Weights of a small transformer language model.
Size: 2 heads of 64 (1 for keys and values), MLP 512 GELU, 5.26M parameters.
Architecture: LayerNorm before each block, rotary positions, no biases in attention or MLP, untied embeddings, attention and MLP in parallel.
Training: a variant of SOAP for these matrices, 6437 steps.
Each number is 500 + 40 x the weight over the matrix's rms, rounded and kept within 0 to 999. Layers, rows and columns count from 0. Numbers have three digits each.

# q: layer 3 attention query, 128x128, rms 0.158, rows 0-34,64-98, columns 0-127
# k: layer 3 attention key, 64x128, rms 0.152, rows 0-34, columns 0-127
q0:500494450575459519519483493429475537479514455506561541547467472546496497540450443458551519545504511497520546480520483482416567494445507469548532505538463472491503458480525546562497480531495505476488496468486469561530533514432485523537486454399504544484481517470440504517482544529425482508461493448453492537533533448555509526529456503524466493411518504614421450494411486514504560511495
q64:556535557532515486544497497425518476426493490525455453471541543483468472485488444533503453470477523435491449588508540439446501478478528466518449450488538501594516479494463522540492516482506578531492490452473483522500502505502507484489449566541515539482453556525494493480436523515465559498495550513544458441458532540487453494513512534498469444553553525551505488529414542446519505508525
k0:467437537550444538512508495568465477499571525562529496578482544475489468502580529484477508522528486485503513476531481497543528440555532487456580511440504501506460520497434506482433517496504496500558508541524486448479487514474429499515507530511526486491546436521456511482459427476512490516459478490521524540496517434490470508466531520461487504471482525488522535462497494539412476475521
q1:509539536522467462505494490487501506456562491524473482548535530501529477430509471476515519488553543550486473548486517495485538505485464493526482482513484534506543456456428517529506529531471441472479455514547576446475477540524521506469516551477523451478520515499585481520474504481473495542546496461522496491459519485467551531522542472461446497483540504498515484534442467430558441501490
q65:472535502460490504556431387449485483514530562525436467435458551472433467508526506499450459461480490425502531483515465502522501534480522529530512525475536566540477485582534465504530431467570530471540526590442515540492512491531471463484505485476568495519529489458551472498510485497586498482540480426506461476536433538421536514542516482515492529507483527486498535453548535530559536467490
k1:521488403567521481491569519477534504481461478515492494515503469516536550538465425503522528516498469515473492481527506527455552543467551491489446519528509542495502446495557410508481492545509443552429412456506448483524458584456541532477466476471457519507487554519508507540482511517508553496540529470522510520510564527496498532453464473487510513523486464533511507515506509464482524520484
q2:546546548463585510489576532530499471562471496546427508506517479466476508590552538510472446505497469503511449526503436510457480478535500532462525446466503477541485500550487488513478523497466506522478521488424347525596514471579453515514475545493489465534465492466501443550483504541505531484478463543511499535493415477459458474501512507525518503508502537496467519468511484507496521480469
q66:580530519539462540455512519478508507458556494533428451509513478525524541545477465506525489521508495530486509502511517481501539528485514495518432459495438435487466562468452558448493522459462508561505482515534511515507519481457532506585483520541481499497444582494452590435423542438447497505476520503507526484532605445424490468484511561501498498464445561511537438482508489383535510469476
k2:489465465475428537556453482509512539493550474457509468479484549442471454476518531525512530448507541487534537527486488490574535423524498462424526448455504577458524455570472539492484504468471508479483497469489520474526519491496467467471506503530525508517519454467497544501486447573518509526498542527498508496561501587555461507535526492494489586466520493511465550510490459475477516493531
q3:508488503507554495476457460465479506461484485508428510523527530480480467486573497480529416483470536544477466551473554489427501545469476472476510460440496519569504533493512529463525539498530501502514462493470438469522498550517511516459549528574562485462521528499511483497476489486475529477520553565562499487516492496495533504472518514429453521522538467527508503517446495510528515514539
q67:485469504534532512415498464515457536504468434429535518501420459485514509438505468475478528517533521535526479481519461523528526570544481493491542537500464497486517460491542443485572468500497503527514462447509531497539532434554485553470507500453485476517513540528495465539472441530572569511464494565465510544501482471547538508533544508528520486499531406490489511498525494526531484478548
k3:457430555434492454502486534546470526523598486483507503512522514536545519526463539522473550516485506479520496521461524507527484492484515439500448532531531477547566493519515534544485495485513517425460552455477531561492500477511546471501547516469544432504515469483467502523547518516486476470517431513476490481473507511518425491504528468509520531437462489501511458510539527532430452506457
q4:526463538493526467440487502513495556561513493487500503439509471448496529586567523578478531481498514446474480472525539493520506458546442524470509559498511508488555555541466492497432461528503458476421475458517478501483529514520523510540478522519514526549476510524419517528481541458549465511559496425506483501485468554496443507512508496453532525503535466487491535513524513498455442543427
q68:507545511353519543530502436570504464515518561535463435493475504413487486510530532461441447444489594472500598474510445546518542477556426510458545519479492501465452561583438529489501458541509457449475489514521454484455522489509517509497557516505451507520521486465505473500539497483527460413566470497524481513574479563438440474488506509501524548466459481479552518498496406565417531504438
k4:436521457565499475499476493516511495517460507507447523489518479564520475517472537529590541463504432547533450519485527497521542498519489479482456505505473515553464486438557531494500483469505488539514506503430443458429505545491482449448508567489530505516471500501493534492531500527457557479531492451492544426535453528505538524472510530487484511534518489505517496463518447491521521500519
q5:490439506474498507550494468460510479410522478519536460465511524524520470447560465471508541538549548509494494520532515508459494480511476459430499471542460585509572500540514518490468519514484501494559528485454497450466506474503499524512485539493509512482564536505462455505490489570486508529519507513558522524529456500512465498461523470490472510406532462524542482553370432509507472493513
q69:523440483543511494525495528494509484548504594507531564544488474466521497505523544477501530501507529504520468504464529462494497464490510445459444555513539583470547483544522542454456490484492518485487512495505474460488521507478505456549501483520442529451487520463471486537508544542448491484491505504518541457484457512478444490481454477480408482494499511462576507473486539576496513504506
k5:416480516495515484455495468502456483484525477467549485459477465575487473519468494531416532522486472555504449467509493424458534493510483571561510483534482552452495557491509503521512493509490572566440524571522494460569506536482510498476468514490505475539486486532473491455469458522474523520480473431514426516512514474465449497566530586477491473512551494500455564444494561506555480526478
q6:501542515511551487551551492463496503416525453535502479526515590506538438504545477506478534487521470560481466528514506471425543516498507467452488532428471560514507425594552551487433532471524505507551566504480466447478479447516480546487559445461523483520504489441448436523498485546522532486533516566489501521526524479494495463518511505473499494512511514524528525507463499498505458500541
q70:561477493494523556401470458526466470487575494512443525485490531508401551467465544479508467519491559528495586489528535440519484463520577490487470473448490422397496523573538514481451479492634522464564470542505522505500495516490504510532476495488454496457564550514469491535489443603424542528515473496473568471540525495498535474485492475466511473444534503480450470537411507586550580438577
k6:490454473493504535481513500528494563528514435445484439504480502494586484525479442462488514534523402517474451534558541530546544502464476494565542517441512582518502502483478447536519485544538560504496527440498591478545449512439534516480460536515545496555460509440507497514513495472524446498526497419495528478437477514485540490497498529489533528510501498494540511471541523474465503516510
q7:454577518480553520493481546489481424549504514563477489517481456433475493563464485508452513510504503514553453480553425506606501496494512501504496458509506502515516496552438512500493443512519580492465513489527496486585547439536448459478469519496546440517492471500537441544484545540512560503468496508517477554448512462532415478518503538523488489518468516506442529494495471477588481505588
q71:438463488571530506549524517464527524482437541456427501520463470513537552506585510565510533563501466454502452543492538488477429469443514491528466451519419549560538531440585549421526552424516506493507516419479515559516471481578514475490448553495500508465476489495422483456448549527541499538446488527484511479494563512413469528509548538516463520451450556544529494468553602496489547532502
k7:500512539512484489475505467510502481437502485551494475503499553510452442499478520460495456486459494508518560457487516514496536430547490550422538453515501546494486505531456555489454493470489557514569494503491545509578562424480470519514541505562508498533537397483502468499464530509488481544502474595466479440517425463504498469555496485484470486538524497478495590494470511534544483458455
q8:480471452524509519519521531472530533463479504485485548515484500530506520536485473444548522502530448500529514498512515525454505456511513456500459584533474526488449490589483491467475506472506439447444518513484461512471553465458469559553460495464508509491431491485401535555496495470543516488520499546509492557505528494531494505530478479543521485469508438469413529510519444542466498513480
q72:447579470464438560524588477423500489561456536505558483532470542559487589495475515580422514469521562485517490592572512498513467482514518490451532505454476524489402465491528507479470523463494514451550509522566454424515454515575474529406508468449462550460497500472431549574514462522425434535500552491481559551509470470439516465559491537512502488388466502530521477496486507565515418504484
k8:501495497501469444487475511525532440462511456522473515515480506515511470555454559480516552511516453508496515461476541464522492495464479469544418476447528386528545515491524510465522467471468466509508491552539568552422486486491532544492455511475521512502463514431478508487502491493538535464580533495537478509507467520441502463508509447487510526513524524515501530525519456540491515500464
q9:430453497551531500473499527489504418519514498499465481483480423459489470486498528541442514501458528512471551487560542487530520522497479547495557517489477414538467593456560500557511520581497543459476533540518495500509493483579504506433526477495522516528491524539493492452544549564501511538512501464491464469473471540498511527527489538535447506423485527481561541458510510520507501477498
q73:531476496437543485492475475517478530559590486487575392548459559536465492436510485451500481421534474509552530453521508449517506539569520505511546490490501460444467516498606472510470480488555551448513488535488451442450481493548495535483549462508492412538516495505492472452538415534534506531476459535442544497510482525516527486546468562492584480488523421526583457527511484559416442531552
k9:471454512470496534545519479518496471545465500445521573509486512553505554486520590546526478480497476582478449528444511404510567451455483462514468497466511554445508552415550471481539528508493484498530494511503616499543545523444539433506499464495515471500524535479518542480532574461500492543511468508514557474496479428515498490520537505469539552474547468545482477428488486536524467450460
q10:543477460451445527530505490488508563459513512488559591499448561516532439489453513410513514576480482541538510537581498464410508464531486442514468532524476542464565433578470499495496483488490480540549430542481517549511496471436501506522481460460513505486538545483435507536484413491534509479524471529519582501485487489500524512474496462440516490501538505501475494547395474511452484539509
q74:538407524608455578499527477491506532556473566485484624433422478471492556507505490516536475551429500421548525560432500518520463524458464476464373521533547524557480499480487502438528518467464543488472444546568508499475464479508504489496481553494448559407500504537449491448511497488561505496512568541545489451516560514505460498558445550536430519489501468524485436557491506554501457532490
k10:415616463546553551485526489528510526430519489515478471399545524551573433482445529545486540555494537527504455464530476562517454489445562535480543514474420524510539500485522562480476488553477440416456476541557479510549463563451480450484458516518469559401439568491565562453428473543463589491516484487511472493486566502507406482478500456456524518500504511500576513482535532516547444555468
q11:511493528547407537509492518522529526486531505518554513521524571529480497496482493509499434488504458486494529456468484484485528488451547483558453540554550472480555535609546529526454472467545473482455534531498471534497451411468450419545496548458514512467463512465482487517483490442478464478474491513492516464498550467494470504471455530506518515513464506514463517508543531569524523531466
q75:584481482480476496468586514496520469471493547577491555428440482460399519544511528543521453593458491436472533505510584514536501514448510488433531582506489490575570570560459573453469513482481485489530524501580559597492457463502458521642452520489448562430461562448536547572453493444544445442436584520491561484418488486462421460444518550462498481413481505458523448517525531541513515574423
k11:441391475541467522512480458508528531519479547520467547448478483460478513446507562430510468507474514486575520494492521463559556471528558556581454529512466539520537413520511486439532503484495494491448476552478520498490500507439496481544519432479443504492450545509464510505518468479441498418464489449517492438509511544517503546552544540474542614571510514480479538478494445481472519457566
q12:460458492467463467588512547470492481457507526509542487554487493480528511507502531497484531483493540522542525479493467530463525535495549510493481528534501473514480463470563487518485489498475486460542510519506485536471529477507486469441512470441512499500499483551526492496494489509438518489471484517474472497547486465523531500508519518505542452454489507564542463486467451493452500439493
q76:456575463548473527487517448428492440553495541471498573547493519581499515449585537542528475468473520540466484605512510449509523481470551467523441471553564522472442536504521481496381478505534490524534557527575498424422510428478474412461486522529512474498530518536460481510560509465483431594494544356504493453501516471502524506562489559550468486509524559484508461448451613499539417489618
k12:554528469477517488519546533496469465482478473499571498496464457487467518508505422407442475489419496495472493470489497531517512501515445501483475470534532494422502509542471498578574505579472505507544506526441512537520529405536533415492518490479455487513535538566516518483523491564517494461482478553446484474529473534504524512516547486533557499495472473429489522505505546484479514518526
q13:488572489536483517532497475472519450535502520465488525485490561498407494477521573546488488551461514484544531476464576523497493567476505456423498464485493452512513579503541538516509491466479537515528476446507518475542505455481499500516519453524457450495552485519536512435514536535470551464459529486492455447497524512452499468489483520460493457488471467540501526475530524488543547442512
q77:498447450461520580533519477500503547505540516379414519542531499406517530426493513501572482483452492490496525459490495507473469448558529495432565488457512491487466531582541496499509411493550497563501486526571505491461591419535493449412545527414476459493569459493563496529520502563502388515525519482542522479524488599497480565443473470542513491524518483482586474470557426476444470532558
k13:568452515447427508453458433621495454495536561518461524594567453516510538561476532477549535490464489518515453535474471530442565558489581482466432499443505536457502550482442530489490509508534525460479503551502534471495498437476447472507452510554540553518487507481490454455495503491513583508430499533525528562466523469486454452576518501516513510504515382575450514459462532477484550474458
q14:459481441468532511529492537492499462484569509485508493526595491472551544525519447476495496458496597532531480502535455450481509438485528440499446551485492533493553502526445523529458525527515438404458499555523546468482517495503495506534452499508462479482445501478499500515487538533498459477552470462504482536502455440533484470476493481505473508440537452493491492524517481550395495543554
q78:535472413537510508509550517491550467553463500513531545481491544489474529555550521466483551507443509492496544542446458423545403476509498488526422457518492428498515581538452539498512527435537484492447431529543538481482500399501514557569502555464507582489454496572435437583451552567594479481510593472459446514447525485517486462491507524456484494463459449496513480507479539534453549534503
k14:474589459476512488495502500513565473515495501509491484598544484592543539530506487533547482507458389532543598514534537460435551478509499515515567567461484453464539487504480513512505549482447512481482509516519516496485444535544471558543429437510567522474433481427541456531415494433507424507536568474499452490439559450466526511547428440497593406471593496473555566491447493492527495460516
q15:494523528557481570527483509475488562492499562501494480478487588523545504464474488535461493495529529490464495444527531499551531506521467488508474495525579470502477492505491505491482459457531472488576532540540441492515493484452474447533544504468491493441476513510469459446465482526488494509485469460490520439556418485564524517486464573502522488497412534410529473505528552516527476467504
q79:455478532500422501534527645440500537485514555500537503513502370476506512521479479545504485476492541454451477425540533405504494492526474536524438457420519503553484616413591499532508503442512441555561561411519478504501447423505536489457522447565553520471456560522547604443492479436483428467468476464514512505553555414504552532473462459473495444459505515526497520529539581477486507500473
k15:489577510521500496571499463528443474499465522549488476485511546499507486492512560465478433472531440546492572531439490453479508464472533409488526480557527467500487447499485541423460586523544574497521477584536489526532523505424474457429511465515498515504464476463507536477485474451509530532545432522578486563486472509506438485534513548500501533466567570477518529461464537545519500477512
q16:538461450472542496479550450499527462505512520541496541523449469501484573537556513530493546502495444516561545529449490478384475447506535512526503559494505466505494533546483462462491573482441472506455505449551491520480495509533472524543463483401478558521465489444477441486515500587451411488568517525498453555517537525476423468543440474521530533540512434563526466507475489561549515483512
q80:500582447498454489481518422431545514492479510521445489475545409509501553490470525557491430478544582474485524519548540538504442449483486433516502577488409603533478536506495484472553571503485420495510523482540458466495448545460485528592437507522453555443457552460499568505536514545484477392611550472552499517507448503501388484545423483462474557526573475551468544507474480529487522525522
k16:512438462438529403494541542453589438428469456492331479561606504539494532536507508484461563467545506515543468538470498489526513492465509490500491524495474521414487453566513494458441574500389459507470502520515555431466504522459479567450442533469524605570433531434484513513443516537424477468529574547576463504430531422439533473575555583478479533580526520546493582554437492443510445544515
q17:545464451496551526405534555567535491493506556509483497489499520518485488504504503543466482443481513474587468587549448490445441471490505479529565537449483461528484518468476484483478563465535502414486539520508484464526444591571486527559456538447473498480474460481504449515496520518477471480540513477518499458532452522491484436534521526456463587460502500494538498509501484562534506518435
q81:452532518542489509488530536482460450515522532544495553490518470450506507440492505548439546532438499490645555494494569505430558468488448481466529526508480478588439529480472505498431503506466479405505526457445522504532501474517495476506504549396514486540490477481515498448470435537477461564524571515460489473487488439508552461489461545520544549425498447575621557557556431514465457563527
k17:470471538514488487479510460538514526458517524514485473489525396537475556523542492460480471490552609468464491492481534455542503495445433433591456487493507453470562473531485534502449546448492529431570479491575520487477537540477514487551468485541533475477418479565541448514518521549524495462519532563548558477446498499532480494496533492447478430500478529442553513489417512510531511502544
q18:454513492517520538493499501468489521567499594473458425517524415505533431497497579656425469517529529470472490542526581458605412502482512522411480487452437515522531545440449495491501588494474509463530548573521464392545399604581458437496478456569476510514455440481568514443434566629481510547518535546549499460464505504526499491481491501464401441462481581487522473514502541495526649536577
q82:496439460483568474521581514446526519538443473545529511553532529495454569627478493483485474530472528510525532518541420501522454493544453420561489500390462456510535550498463463475455493421492410479423454485509513529464520503555541515546435538412478523537448550540543477536471543537548496464554581482484419573417530498547474474545504395526492525547494452512446474538540458520353480554512
k18:419504451538510459531525484521480443512506468504442528534508517565487521444594437575459483459563536594490518551479507482504517502473520474406513527503438474471503517551446444476444587547480549495515487607473548504498477547524479507501479506568436481507556478501500528522439580566519370543569502440440519524469487489385567470521518486440455545444553533527476497481428480486481466493539
q19:497537432518471531529525541439504513462453506548403506570562481524568498497557441550495477561566529507481478470507492486438559492488404431467447506518478487525465541495484484500471654468437487459537452506551499516526539455504476510488451459453442493475487521470537540475400572550463434471491523512538485498489566412384517473452493591487505474432544551570566545556446520485463522511545
q83:495475445464579480456511512484524478461480473598494462498597475434514561510549487522499575473532497480524442529528484484454512448473481502521450568501417419546562556522547558535513628464414442440436488476542444457495451555599505563508473486477503496491503544464475551586487548568505518436506522566528527530490562447452443424571489539501507465430502494577552483550519461476501476510544
k19:481471477444442500500479413442518573501502433452478528527567587528539582532566491475479428474538531428471484593509448459406503481447503423455549528524488504488554523595567509500405543588434528497420517459470539397519516552514468493441430604546460461500404503484489475523450576516426390495653569513552418517489501510439494410597457509394460413454615480556547513548454524466565504559527
q20:481528509495555551497490506515510534539485519469508547485397510517464480468465515519476562481532443542529522521508548509478509551470488518512547475467497471486433537462541481500477549490531502488544575491521495511513484516534526503479524408471462514510512447508515521459524449540496447472477506511456514469528505543534517492436518517544442470419494483427492492489516475498489518478509
q84:533450497510531469518511572493481454522536455524497425506470513543476523544496580599444496473499482469464482440516520488524567501500544499471472513440545483559495504489533510542500529494492453436543517501450463503580480534544522531590521435500523494451501484523481481536525493502503483444491475492478534424536462596558499459492549475469488518512473528511525448474496532505496487432528
k20:519602604493570520503381490476394492461464454555544561441513543475508403481523508472550591503487533488480452519501501539539428524577503531511526443581580486472449447487482450484501487471535538542569461437454566503432501513523562440472540490449531490500489413590443536425569391515561522547492405487442607456470470570548516539438565583520502553529434548371488458379499460567502520435470
q21:467466489491489498435521498492519505519500542505569439497477492458423498416530539483553514526533515499562574486486500463499545454470489498545495507498438512492527478563529530526502541509486398454465546518484531534517464472556429550489446513532475545516483493548488508495485490485441509496510470514455468471463400496508515521567460536548424529507518552502489488514460555437562476521502
q85:554428479463533506450562481487514532501554547563428468525602545438460526532574510602561425518528533442473517551455507505521456517488467559438476565559463492521494548586472578485512492488401444462528567514503515510472500519583451478591462479501425499465432463438459502512470551604415457407553511501548483418444511480473483468475470579530453428478486517530535544557566486499512534583472
k21:484474436449469456477479491595503475517493525462530514503603515543479517503432491480569457480532522503545504551463453433560494455518566462520518511498483428458486507584457471503442493449510479545415522536467528506439499553470436460538546531468479501462455529466428470603511511527455484571558445551479520557499561464414462486487473534526451495535610452485531559525541511548559488486549
q22:528534539543511520441542519560524428478419470469542546484463487543412536474559544571476488451533501482440497572488523552476444498465525462447498424526580557577451535445576501523521459544495456475455468456556479500539485489485521514448515538524525533449537475532506596542556541529576431536456511549493496411479450546576503501480560477446499473561457501497525406437468572516513385515459
q86:491495485485550499516528545495476551481545442430461471539494530502463482570492431495435534502517519543526519504501466521482526513459484414526550514513463484411499531548536496512481442565511567486489505419515510511450531576544554589500514524427466451516560500455505390620545484517482456465514476521472510505497452491512521454462565461551487514475484519537575506472493524485551463494438
k22:485502471501481461573552590494546398483483565535422539487497500544488555500520568498460473505494504396526524464572426520487563467530556515539437480481519528543488469556575395522425560493494504522465520512521513505514482427454421580547464589429466559484394540482492477537430498531500392506601566484533482485488569468430462497517421488428435444588576488563523476552457428431454475543589
q23:526524517514509467477416439463539529485530553540442468508533416540448532471492573549501506500513571486552448502431516531513497502524508489475452512579439529535503518545477518530563552493416565543393531474486511465574463509480450493517531478577457542467418437514468520486497545510500425501490472497468489453474491540506434480506507498531530443486516539520480579496550492479587484527533
q87:562493495504454476477487542503495484541535499513520471440494475475559560582473504494481559551443449523545512474544531517449531469514512503438531608437524497475546536520518529413466513474524503524491494437602488439458542535484491570560476547546501517468489511485487484500480487437485497502482502538485493499499470529458472541503464481504507421514539517510496504473450416502457577533481
k23:587520516531476521546434430562456457549516445466478506573445457423405435530468524476479508440438522457537481537460476574498536492509458530513501417535488551494503539542506501532512533438507504538471488473483549548535435478570567485520507555513468411551526510537463523501540472473534558524507435471490615551546440521471480576482540478484473537533449524456423523441511498560513519492530
q24:485466509456446464545513503539504477504511549528503539547478495511487484488586534419492485493519462500594584529540438450539526484465471456464591628508493464508412549482491473491475557469462515544431484598516545488448414471514498466506438483586476499566435476533465426417518466510547431499496511476482411519473501590556444515579460480446572524532484489499520548475487536445497516499509
q88:482479472513492532486525524510500483478579509521499550477441472486460522472500498528458490555519507552527478522503553534504479484454473500512508497515517553463509483531460565520491492506468501446494479450464524496468457545507480549401482497537478511448554473496478462621460500576525572488443511486500514477472490516461514510513543505427478528530490451485509475517453573473475427477490
k24:487475485475523482567517468480492582453467454510491537485476452512456525486434448425480433450516532510517529457540577490510529530528525523559447478507448512536468531428511452493464500500498503491507521519467542497532568521556464522532454459493461532497421497503481524506551568537619459476556517525524437532419450468450532483498473492504437515483566522547519539518479434467539518594524
q25:521561491498427528558553533495521513496572477525459392483510472488437506448517509466538570537483544557466451411507525611428537535499525414440447456543526504406514482488448540455507500555472495443553468500478516494492481511536482560579526443450459553509518517483511473498494460458514556528462509558530518488506521540507473515505500521470573454461501440561417558547477462510519549494479
q89:547574534485441467558470469496497528469519450526467530472568503521509545488515418446531467534529499521473486499509499579492548472552553507458395414538526401472486383490417510529555563558373493524519465520476440495485572433421499499528454532472548509440575478505462580457430522535490522483444536503543564542540599447440469497500489507536496499518517502496430529519530533470510504457577
k25:524434498495418510540552504568526550460488490548533443527512466463505506449423542451537536501453520534522432469463564493477496468503475515516599494488537529438451511510491521569485509510563526482468456450425516485589447520485556506493498488491526548481563537458529442484435498481512519504503545443538433467477497495531584528558477480483548509507474470546532503521509568378573507452455
q26:532529507531500487523521455519518460417525452519578582511470490558488491487479462487487478488538484526516586489486481515464584419529585436438506435513489537542488540560464549518534495475492528505482476487500534522506438473467478569550511472476529469507562507479487418576443459479497543533485524494480543523516519520465551481479458482459497544564461440512555459521395493521542476479466
q90:481490501505483567507474551488492485466422507461495502529486537535532525473515537499452544546470489457484529543532528459478508450607460488543468507477486495469459485522411426466488518465465566523438517521536510456595499497547512450452509488557452590550496452538442519519464528591544516523496591507485527461514496507521523509474482496510519482502519457518441457496497501426517519470547
k26:471532543482491538506472553479421505542523484451485483430435470466530524482469478493494555584474508557455423485483527508621530580464493535427514454547549528599471473455461458442489521490560532537516456492448459477472506441538512469572528554528579451503543495584528502424528441460492564504460466526522509483554391499554504530509546526555498479543465477444521513567462470501488487487475
q27:577564539491464435521508492473460541515510520442469419492582522455429478482535542546587502518446509432479548474465464545515564507533442494553449505494514452512531435547496547426499552458486457486522485533438496440460534405617472411551581483557419482478553456520492509470482561513346540507473435537471528515555469610482468506554516583480431522511525505530505458496502482530566501436506
q91:486459546520456466502522481504490562603518521540509577469498507483502479491475574483536465514524512419509513482467549429542481553551436530530438521482504497450529556462524519642448538543554542483448452569459444538490531462546519532508551431516535498521561508533511506467586432571449507516479441509463514486505458467502485517501506549497520541558457455456508497464435505443500425446450
k27:499505440451478498433512428588544568523445489424468473538571546452532518484552507490524469525389466453499516515480484567532538527495459489469508513557518507418590518483485429442494461461492542453459476521518515464510506497464520466553486478551495528462446600492479568543512448490516472487507528504546445495486537524471479489486430535522541536486540505545506551468569501550515535558503
q28:495502507536547557459423493437466481437591543577461544454458502461541411515430508574583591556518481448441460552426484473522399469541486572455540476463536510512481524496437596469523548476553501495529528490507460533494561516582465494519478521511504506466489473474518492472498499475506553493534444503543567483525587544486443553468488497516473462362436492476487435527569488494473598517453
q92:488508487535504418510526560525464551483556498548539561486458502445421491527492476592497559512507501450516479467477541480521522483475437472460461506544434500499594477561501493512559494470538478503472491522498493508528534498537516561570521533506482448438462406520534436523437508491545522447461425462507498547502468514446443490508534582519501526459559475479476520483534455547507500464495
k28:568502514495510500500513439529489498435488465444562531460441590506496502526553557480600486535519523509532540443495533569495495406519481480442496553530462517455542467516459598500494537540494486472504457459411564535468511477565500544550435485477567507386516508502429552533456487471419479585548479458387491487485442500520457510507521533516503549502481543511531456428491442535473539486522
q29:505560554490527493477455431495537437457482512507557596485473498582491471503513529470561524461547498481477496534465423528520481464501544493549581483457469492480468488527529402477535494517484571565563446504528509639455519551456484511475459522530503562491529496528449499514488522534557448541520517472513421486473477518505537449575494448515479517454501533515523445504425490455582438422510
q93:557485529499518458546515474583523458443426484574533513562522514494437493472531470483471453490462447487461503577444508463505562547462521534523542506535550544479518479468568452449475507505505498498508481546526574491500545474439491486524458454513548487503501545479472489432518456473398473463451507557481484407533498454495581503523478491521538446487524486501573479464460549538563506495547
k29:536471523502556493464524538423543512489428482475458498468498439490555528456487505556486461442571517505416536512500480474421537458556510492571451493455545552528432516487432514491431453471516489484474566498456491530548500507427536548536487560493478540500487550518478524535525559515532537458529529486514490509510505476468492475481538530507455558513461515472504537437504507503386527459532
q30:491496477492547472536441481452508488500515516530456440450484536562521541445454518557433517520462617645469459494459568467482473544440570478491489508461466524573489534410548525447513606478459507522517498486516512431461507547531521569547521471520460522514569487529482574447581536480496481502531512508499504503467488547488498491484495485484487534483509516499552441479439488514498499460474
q94:515513527531495508569502459508536515543480462506490515540496465495535517444576537600540539525526460503481479498416521500492467514454486438522506546485441596502507515483494531513526471434542495507534522477565480531551465429525553499486525496526448513463547486499516440542434510503417514495449476454498495478375429523528565527495534444567505498456499554448406550448497547446482466509559
k30:511460489522438527477591483486484488421457539528545530489467514408506456523451460477499516499531506470482533494521439554530452507499545537485450542562552491562489479526507501495555579425385535488507485546444482483503458474551494532478488606482525512466481461487414488497443492499481478494512549589515485533516541495472433481481511525544486458503530544445565523486471533484608509522437
q31:523510510561539554401434422515431556495511451596520585417520459484576507478457420521540502477488541511434442479505550513507483592436488498442450412450473510508572504409412509530582532506514500444516444494561463462481567531496538513481500541511468458473545484530454608533518487505479548423478521488511509486461475484493476473505532478509530507451499464481484554493504524479544511456471
q95:477532531517530525508574471479499559374480456535452480482470492469547464515452403480443452446503476494490500527517505517500579487530479572509545435562566535502386428501492510483506504473514557494519464493443510574563572495532502484481479571451529507526561539518478470537489450481472557571477538480545485483541452452528516530480537570496503488512474541467496522454393506514542477496439
k31:501415471520511550481512500515542500520442506498506467478569485450565528487568461449494461612520510490478587496598469468486543420446501483543461494434492465569519578493500516523474559586434464494513516442531528569519456498525493553473470529487531495488437550516519414538480515493477521472500492548535543482446568440503502537477433477441459486469506481567552509539501572380495497516481
q32:472553481583478457587437566459505494427508480586611519611456441524453492497412408445506561535521541505519511514465436508421586532495516520574539448542430454489499406412552500486515508494423487515554517538593499492481473478525485532477551406436487505470526460420529502462487526448457590458489498498469472558563552502531574478578492547508502454456501501572473422560434451427535469453569
q96:493543527605461506462523543515487473543481461470496558538529476498497493475379431468458485505477523608538571554507576450474491484475495521520483434494486469499475554414542460483517463409480566503484531480554493509478468530468494500523434469566537522452457518505474492480521504474459572523503528518511492514426556532516563525500522494573428461523504537529499467516435541471606477527492
k32:510500553421467552464537519551537428470448538486507467498473494497512495452493493471431441549524527446517456449564469441480524535492500536528478492513545526508483511545462501493479499471478531539471519580514548513551478471532461481555458500495479520561489531472506505449489459521537469474489517540462479491525524538458466541514504495504518509567535519519490537476515504538469476547450
q33:491547496534568509476466492534499467526502523486527470458490454550496483488507503497484521487473510545505458456470578512515459467454472450506497436444499471476550577485491466539529510514534559449469506528498449376530495558526479482537528510548501491493517466506534459481532515599414590505494497474519428482445503493486485523519527490546542498541485560475537483470525508513560479472509
q97:460486498455405423595535542487520489508470513481499539552509499447562460420513447512512509463468523453545517483421474498513520464523501558460468433536522577556498522441503506511521554563508528483514526450526527512474547493519489464534494559525538550510494502462471470508498528434487492500463516487538440508479518519516412563479562525502559474483548486540548514450511546486475498494504
k33:495482491535480526511487463470473521485493519599549515456521528492502480499499532480608510489484440480473520529542498559463498545425526509491516488496493503484537455514469547470490495504497462518525476485545481486505454506463458537497521529466508505473502503499476522487490491467470518499454502534565535474541525514455515488540492460480476506469479520504498435526504481547463509475429
q34:503400470465420442532502534472502483508526482526523584525548596563557509523475476445557441521489501485488525510463484526511524472520435444496525593528482561457473554528574543512473485505493403515515461497498455475450517523451521502523549453536509499440521485526497508523531502438530417438524505560499483463498490481486522501518492449505483539500520449508539473536444532575493473547461
q98:535488482523507508522515476503529530519482504527464473527453542521486486520511420534519449429576524575492504448584518442476503518509480473503503585445492516517504444571542444556553489449539436494523467559489510551477510469501507524548459451453528504503493521507489537474533507499547484477530477416487577478515432521491592458519509480511522587491460460457429454496433539524522476470477
k34:493487520421547478497540533553475445506546541519534521586509458463545540516526565528454549494479454528569449510486498510509478463524546483527535488472517445502535491475482517521444457506518572491427511514458449440544531571515530433425477490497503471522485489500471468539578436518460488520535539426535458512522481460488406527484519514465456483454519490559544509483553455518449523518513